Weights of a small GPT-style language model, trained from scratch on English Wikipedia: 4 heads of 32, 83M tokens.
Each number is 500 + 50 x the weight over its row's rms, rounded and kept within 0 to 999. Layers, rows and columns count from 0. Numbers have three digits each. The size before them is the row's rms in percent of the matrix's.

# q: layer 5 attention query, 128x128, rms 0.239, rows 0-24, columns 0-127
# k: layer 5 attention key, 128x128, rms 0.237, rows 0-23, columns 0-127
q0 108:443524523468648446479510484581515506496526421487579521535493580533469422623450427515443510468557539488485532474454512510568530561504511345538519414417484446500469609390503431517435542402602507538488530474540502562545533462522434538520472473475528479511502491506502510450508458418464446455513472500531537405514424496477509482418543562481470451430454511442487505509588496525543473406520
k0 101:500480598508466551495484572544506536452430493477522456453632530451517549502517536500467465516514475580603520465547581498613469549450471502358473429528510524515471502489471457563486502483533476532479577538517523565493479489611475522449567497487622455466596550397560537513513540562419460478430577509450463436452464494510500451531594476409506502632576477510458529572483505489502504463518
q1 103:582505469465404550477522607566503424530494431545442537459497398517549540381444426484555447527522433478516521479515467496631425582431519435483456548430422467476563546498527529465488516606454473438492478545505581531512513441525517565467466491486493437499497520471511516525580430488528535424560658486481444523578497430536508483441521542488482510576465464530531549472505532497523599443526
k1 092:532388515580463480551567581500536471462503405458525486528505473454466541452495457528516450466465482483538510473503447548526504499485512518540493552509471429579532483533552579451510348602454564549515528509497470545483457501540409560536510513486431440564576545508505425436521436546418485392524540492523560533556549455476580419546417395421463520481535583522485522441510619524497536514588
q2 116:567486539492531540476465566491484463393508476507576497548473530541485571501479518463389563490407499572452538484406472546443488473555563440447486493428498528438419384537392450511460558503486537573579454497526603484475480553540399463501462501535460628414512437490565443478410582499481537459549527564529502484524429514417475535545497443579461541415540495481518475505531502528522525555548
k2 103:559451430519508380491498498527423550561516519479486527555481496502523524436501544484505554538591500593425484430452530555505527495454468453455531531524535556506420419426499446432437399429416540415551365519463557475467458450528471521457512482459510537544463483456410449560529579557420450540564519448578461492557405538540487524569480524581421493442498508424464493479461452524523536561561
q3 092:435516433436484536526575432372482408476533440437477477577495539522525438479489530504478515542512474633487510498514501520456532459581557528516541562512479449555505550570464456436517377494574501566467490510564558409556478510527453489547508532459564499489455532480451459584455530420454603463427549508472499538536569488547467444475422466484523473398507562452519534494452442600426396546469
k3 099:516547451525508485412551512541511462412499487511469413494507514462412504487525514477446509450485382408524541484512504483507510488471496462531518555476493406378473578427506520531486456484525468534577321496486520574571531592529550472487474555560561556498437366478505450580544455525517425508530469466409447582492476467489443554429475488523553540524472464440565549486509516571489479441397
q4 100:512439559526503410558508421531529529559460580411491481484603539517579513492595521532518526501511468556597600442483523468554486413478479508438533482392483538532457476507539437524546503485434473467533484493520582525450516532495487364453493528428523505522441528429505534477503531521471510454506586480544495520543448490492482500627502451454525465514450490409523429543508326460554477545383
k4 101:525548491525504499576574434492522450477472466544476454455479491473552433549405440517602525542442431467494436392463511508526483486541559569497415452539494517482490545531597499458512498410474419574481420384505511545512442535519520436462579484469577555495440400456430494575424555486556454503509512460495481447538461484445457545475486512393479488615480507488384534590492459513480475593540
q5 115:518488468596501573473482439531553529495485552428457450420592549581474473534549548455470530603466498543577490445581576492554497396491414532521509506443635454499456533561529583488565471551572476498481559489457558481490530548550464488427566471507561503473460451496466499536510478473605515449530581498588442577521546483441590446565511471432493523560483542471450548518545418537510402499486
k5 109:614520458579524489512429420471539424492448544471573455525456661552567459440455489478501565522525552476480547525458488502496538416522444555587515516378517504465568487506529480463561426530533490494415538510501446497453438461557492446557494521518503488493470430502457417560541520515578472545590541481560571618587428504456464497379489471468441486538506585470449533480476498524499450482562
q6 096:476504514520502527464492521521492437573572556536554407364449557521526442510444490502579552582394485557456508513453399502571409508608484527541497484550536517470512484524550499469589443600535504494530570490510486588473509455463461501523453529461481585489494580506438498435541471435591496508505494503517534594541546499508493537542432555544412516489406450491608528399462577493550485461430
k6 096:552541552535474477451457500448541537497509444460642538428488493492473552514586491455482499510579523494409388514471447529458499469447508562533494527582585489581531494468499543575544559574561522530571453467448508491498521522510561500461478533486523477515440429568464303498533515546526454427450591485439433601481585466520490504464453587529480458427555567557547546473481506502542479462543
q7 097:513565475518452540489477523502553514574487464444606522548524480454493411515533487569447508466444418505565514516529560376462536509514486476565603509484457490478500508524509510378373585446525504513526508462467409542557508605549580483530433463470453475453485506457524476468497364516495517500463414464465563509453576455576489566547459527501534503589484566484480469402514495530424440614464
k7 103:533547498525461510577589545456495450440410513434491480610551499521605576458605471582479540451474491491422410513532522525494478444445526442470555483459508455551527521461476565552590487466520495398496502446454493509505586502491498523507595527507583501510570553501401478486487479410547491539484605546464482500476497490508440461468538497412381457574368515445445548461468458492476463575500
q8 091:494489483458462478418504541436467523473577493533567547550495576432511528403406537489560482516520446516483527518490384440561512510480478541632589499492563518572478511391527446551490502458479521504521530459559522465554526490456489464555461493394598498534588552487485459511426410516481546575562441543557507545530550548511549476378493535545471580457477500432488572563497408510440397515516
k8 086:495547495506512499485416470526534518409424526593588604466454530500529501462565630509522517471506439577515484542445427393563443518585488490529581501467527456511561560400579470550496500406572516525623488542555501530586479512521466476419479475434513511390449491498479461506481467443563481503570546527497548597502477473451486504471479542476493588473475436479548506401554501504458507598494
q9 093:461524587523472570524520437521521526437527490428463483473525438640424507524514434438505452467427448508474586509510569586637500504469380534528467350530550461475514485559483518446476535510478553527489584535549460457476528465486537491544582561563479612537517397524514495470517493612542538457514425516619571474441464492464491489500567449477499552508524513466554530510555496491547502541526
k9 107:460484519401479558433476435562471516481421597466478481482544494536507494494473539464450505552459530608415483503534413554526543522483436519461482485500657552428471532545502518450471573489520450496536615521487409489519565539512541537516564463524553587455621457487509494498521475519558424531477475551518478558474401522523548491493493574512505580508458539591450589554521432442565442601451
q10 088:521516545501406591451508436504572455570517534467425496583546545481511569555468460557475529503497401574470560486519485535477574377584461556519510478564485536501393461569524508513489492461536530501423468579394542606555458524520453579436552422482401521525464436424525479525529424464510548530465525557523557552542511480495578559516505464510462536439450474435425486404550469459547489540514
k10 099:491409479524544455515548476493524505409458536430464457433427473489532507500537505499570547485461575495428452557360542540477502364492540511497512516592446513519537401615499519500580456484518527509466382535451498459525503475485471493541409550546461437465454559455441415470388463584557491549538491535546510504517534376517454547447547433514528513593541514442502522546471469515493575506443
q11 088:531448560471484502609453527485514532542527422485463514573356480496520508424494581487537562470558445501381512586547553496447417543538401483567477505505508444457537502494474450564531538410499375514509622522416452470579576540517467507498476499458516511483425469585464482487501460516537482520469497471472515620532492564428507416594552405498545523488513518525518552553501472580544520486522
k11 097:561538438426524496505501534436511392487538416531556521522479486553454441410514524443487481524507536544538461487551451571402571561504465492435534533568428532544457371504529556506546434447569538529510537559511463462454439511525503472535497493391568523493537527542399545481487519402441529592491450520516446487542397487511521542426599550468417555478483533403478553421477436528548560537526
q12 089:527510493518555537515520472497401491619496532550508509571567579448559414480569559491484390475413453528444489424433560547463529524547481552557450424525504532534463525548544528464504402523558529583592426495535526536554485485466581459474542576551552480466453504469507423460543585535451591536459476490483544572522531584504468514474430611500570497457496468516560499523452537495473438568393
k12 089:458487521457458513495450533549491467464560519514446542500461528549560524558539481521548573505463488536491454307503528534540465486551548492508513593502514383426532496407458471467445643535569518528524403488486526501505524582471630520497581514550562484487403574451512506482578512397494501513519513431430453573538479454528468491581459526482556488502464455470405538534509547474447515485416
q13 097:439482624574480538480543473628527498479510467438477493570433483473470415523513452452425410529538575556510442497477465514529507503471506536540516431500469413580564545561448558509517506486539546444607435486409528518373559534514462513533520460412476576529455520522566534522508477579441508499451521511545484525501455545486463540513427531491528497416418474585449634576503545541475550546449
k13 087:533503514402523525572496526453476458528418546576534499459393522477503480427484477574542450459442491481518597430505612540537449471476482543408435457595471446498464472487464431518431462475545416556560525435457543488470576504450403467521562537478535583520529503514610489469446462513556491525530519579507546576497551476526543545580488557519544438482468563496530540478506455613566537378461
q14 095:519484460482525495418537431479496496598420543507478548394510449514508547365545541596376475509551632470488522558499520383392465500532510475468528505424529476523524515538522518572460411476559447451499465475495458518486527463583502583464463413486409575459544519506502429482532479455520448477482468516524480473503519602471508442483484515582520495459499621518483500479524503570621453496462
k14 099:468532626462511625481473428447471477531391471544482456396575541569378474525500447590472508480535567430522464489520485469431464523549504518510461587489484441515421485552474598528507454486487463486448495520491592495434501471485576501535533402516434547568461525475487557528591505481508487508518472516444425528544515552544485473621570565501498459549492487501433561528554449638510462518497
q15 100:539472549540497624476471474457481472482401564486505576487455514569525485458451513575540569513511543502486510538603527373600482538573431456504510500555494512531520576464462523572465534495420441447564434514525529499563465491532540545473457572473422604571552541505472446476534542519430388494602513450489532456514485576468474516428482551453556451425432457460577483522500611507460554544493
k15 094:569450374455453473526522424452460504443561478468523485445463512438512556533572451530513615566490595553535467484519513458439610545543545557441511530462457452546440497452500459518447548579381525435472407482461556532527491417570484474439539411476494462492434487447496436517478573467457536538517573598530491517568540574509477417489540473418532585527527513489517475447528465546480559573465
q16 096:486427547517496486533504510550485443485541460525469582496441567540436486546530407608525538497447549514562476464535466461486452513512504557513493420417530540340496474650478509583549511562447510507444480470493601505481508515507520483553472566575453506511462508532425451498450458507485432382489528445506443476407516452493486567489486452404486518600534528473504459514521613594583459444534
k16 098:557406444534515492582468543502505476488596462522530428547509527567415531532423462459512506558575470500455544464510559520514551438432541504599462487491578544506457554402564513634487507637414498435544514419364500479476443481482553504542529515522527536551567450545536548472526412492562526559477481560556516506518462490435495524491594495531468598496492544446566464499564502479524434456531
q17 095:442456548413481459485516475491523579438596491546570533438551537555585455472394455479419512439533490457406507499568441502507451543442518418504469455566563530429499524487416523546459557518559467525591556490531550385498415482532443535542473559540467533488491445515550432478441471548500474516485409624502509549527530479549540527472392577503467535415542481461469443427411490475490508494453
k17 090:469592441436467526414445560457457551589517497477507498600439525407512506508390523399505509522501452534453418569517429490504404539531461510418491530572418496472352477439445483522492557518599400577509504519532432595503462445495500499470541513463513578450532526502431462523489442498502495545482507575588547532440562480481483501552527519611522465454553509503506467525465509467492559579468
q18 096:495556470431473507589533524610469473549536515431515434532470436457523536542504496499471534594557531530479530494517494467558438495505428478470512506503509506497396558478520497482566558600468487351493486506494512515558473498581448566467412564417480500570511509430551469495367469577534556509454456460615558466498468364489450444453481488392563517534411513465429455539494508540476541478471
k18 092:370524544510438535551577463451494456477597470474473504507516571544432521484462517456558515430466388502573537504553493488446476469514476416543498383558482481441481477548462510444508515534543534448542419468516449554521472503505492484540504469436577418376444470476500460485463423586508479564493570578520475518561600490446518540580426415487528537546493555535451596540410482507581450542461
q19 091:529506523529493474512597527469504552443487551544476474524440553500533525434492462479387446490560543542422470471460453533497406468471513491560530376479506677501481461462531473422491440534577519461471558458495556428540552409561452515509511455521517480470466523522483597629482422428465397495472484535501541480435480432526529450446494473445437473503522545566566546475465549534465412428572
k19 083:534500419472431431378442456548550648428492544429452502491585571454454479528500586420458436508457522488497542527549516494506533553524478444594520494384518475505435464527503489496426536544536532465604537573575536512460444429394520503598526510411445515551472538536499521501500584544595453542490456484588471443521538489525526524435575502535530480494559489528587528466517506492447463491509
q20 087:549440461536484453396499490539502540509500477486565436529482475564496479395558473565497434434497495533503493487577537518537481606533497522574447544549492410505488489529523501527530489479509465486526484466536586490439432353573494537595420459537475641510503524532540455460563559526519449524576497444504436472534491442512401546469559500529408489571480466467572488487542468522561645399515
k20 084:471533425553539576536551472575580513460537413498573488541541500471429493452428439506438474458433408545530473501481483486553543499566502563471478536533513482488491519497592421514507427580409573538397485472511451519450596440582503443572421512453424497592594487445449452507489504527472457473462519604530546463530409571522460501526507570549525493578474520556526525584541502589480508522573
q21 106:459467566442574524501455560549520499449610507473507532540505447552574554491395437502572499506455506496477477519505488495639568512474563423511401449524530584555579551575477491492437483494477511470524375487475464546417446518552615500526404516478486492505469426476491459495447417557490449430578440445558492390414497467515507520478477557424504477489506538496552523532439465497568591530517
k21 093:501449580412489525462511529418515474455608559480465558472472357529432518517393513490441526502374523490343533592495593492524472471495531429526440489492591548548503500484433503464456476462486460465468543534516508462548505547467533507588451575400475525504527409510426467543513583601414480452497392538580502511492479474530533535538518507472535510497573524501553501448528516497480547515523
q22 096:507606513520647502446560476457529511405485468509552430514498538446501530495490508536492550386559452464543509563461466499474495551608542502601461573544540524446490458528446507577514550581594508512506547641586401471516561429516485507462581439418488540503466405559480559500519509457587442495526502516551497468441533473548439539488493551518381457550501544537545502519539487493481516460513
k22 093:519445514544554496404495471539520471611449483436458473582530540357492476543448531500437407506533561461502491611476549499519545553560493420479495450514527514544438478493527367524481481421465483517461557488471485470521479432468526470476578471452433427576494523483443540492545549506478427478482526538456553469500536508585485404375488479568454472583523525526586465542548511506593600446560
q23 098:597454526533428463522594524534503474533447528448662595530485567499541567521542509488498502423492453471469469492516534514506464581527473505459537500521516331454568517488530418528526454527515490591532496459496580485499487562453438433557501588512624590550423483479534545557476486455536553468485571526462521443568460547426508515567483473514473483492422464544414487437435467517502439450555
k23 109:536468448568448535551583596492533490543499584468547567590429491496453459507484441443532549528620490511575560453570468488546486558532485574437523546480471497468495436541525545473534418541514472529555499522452533578539483543482459514539453583475589541536434625548426435444449589510478495522492613462506523384543489492520543525508480419495485449501531581504587476520427521539581456498568
q24 109:520542592503600482485437511542515445522558554419482527438453517575556537563538495535488579446503530425458464488498556495337536517530554473514477453512549466594520487444502480488526523334515502457495471506524512500589538577443541415491521420544480499446544451437469518462487522554501567535465472407477469568365570487553469539515482505517561514442513519439561439503489512442446563583448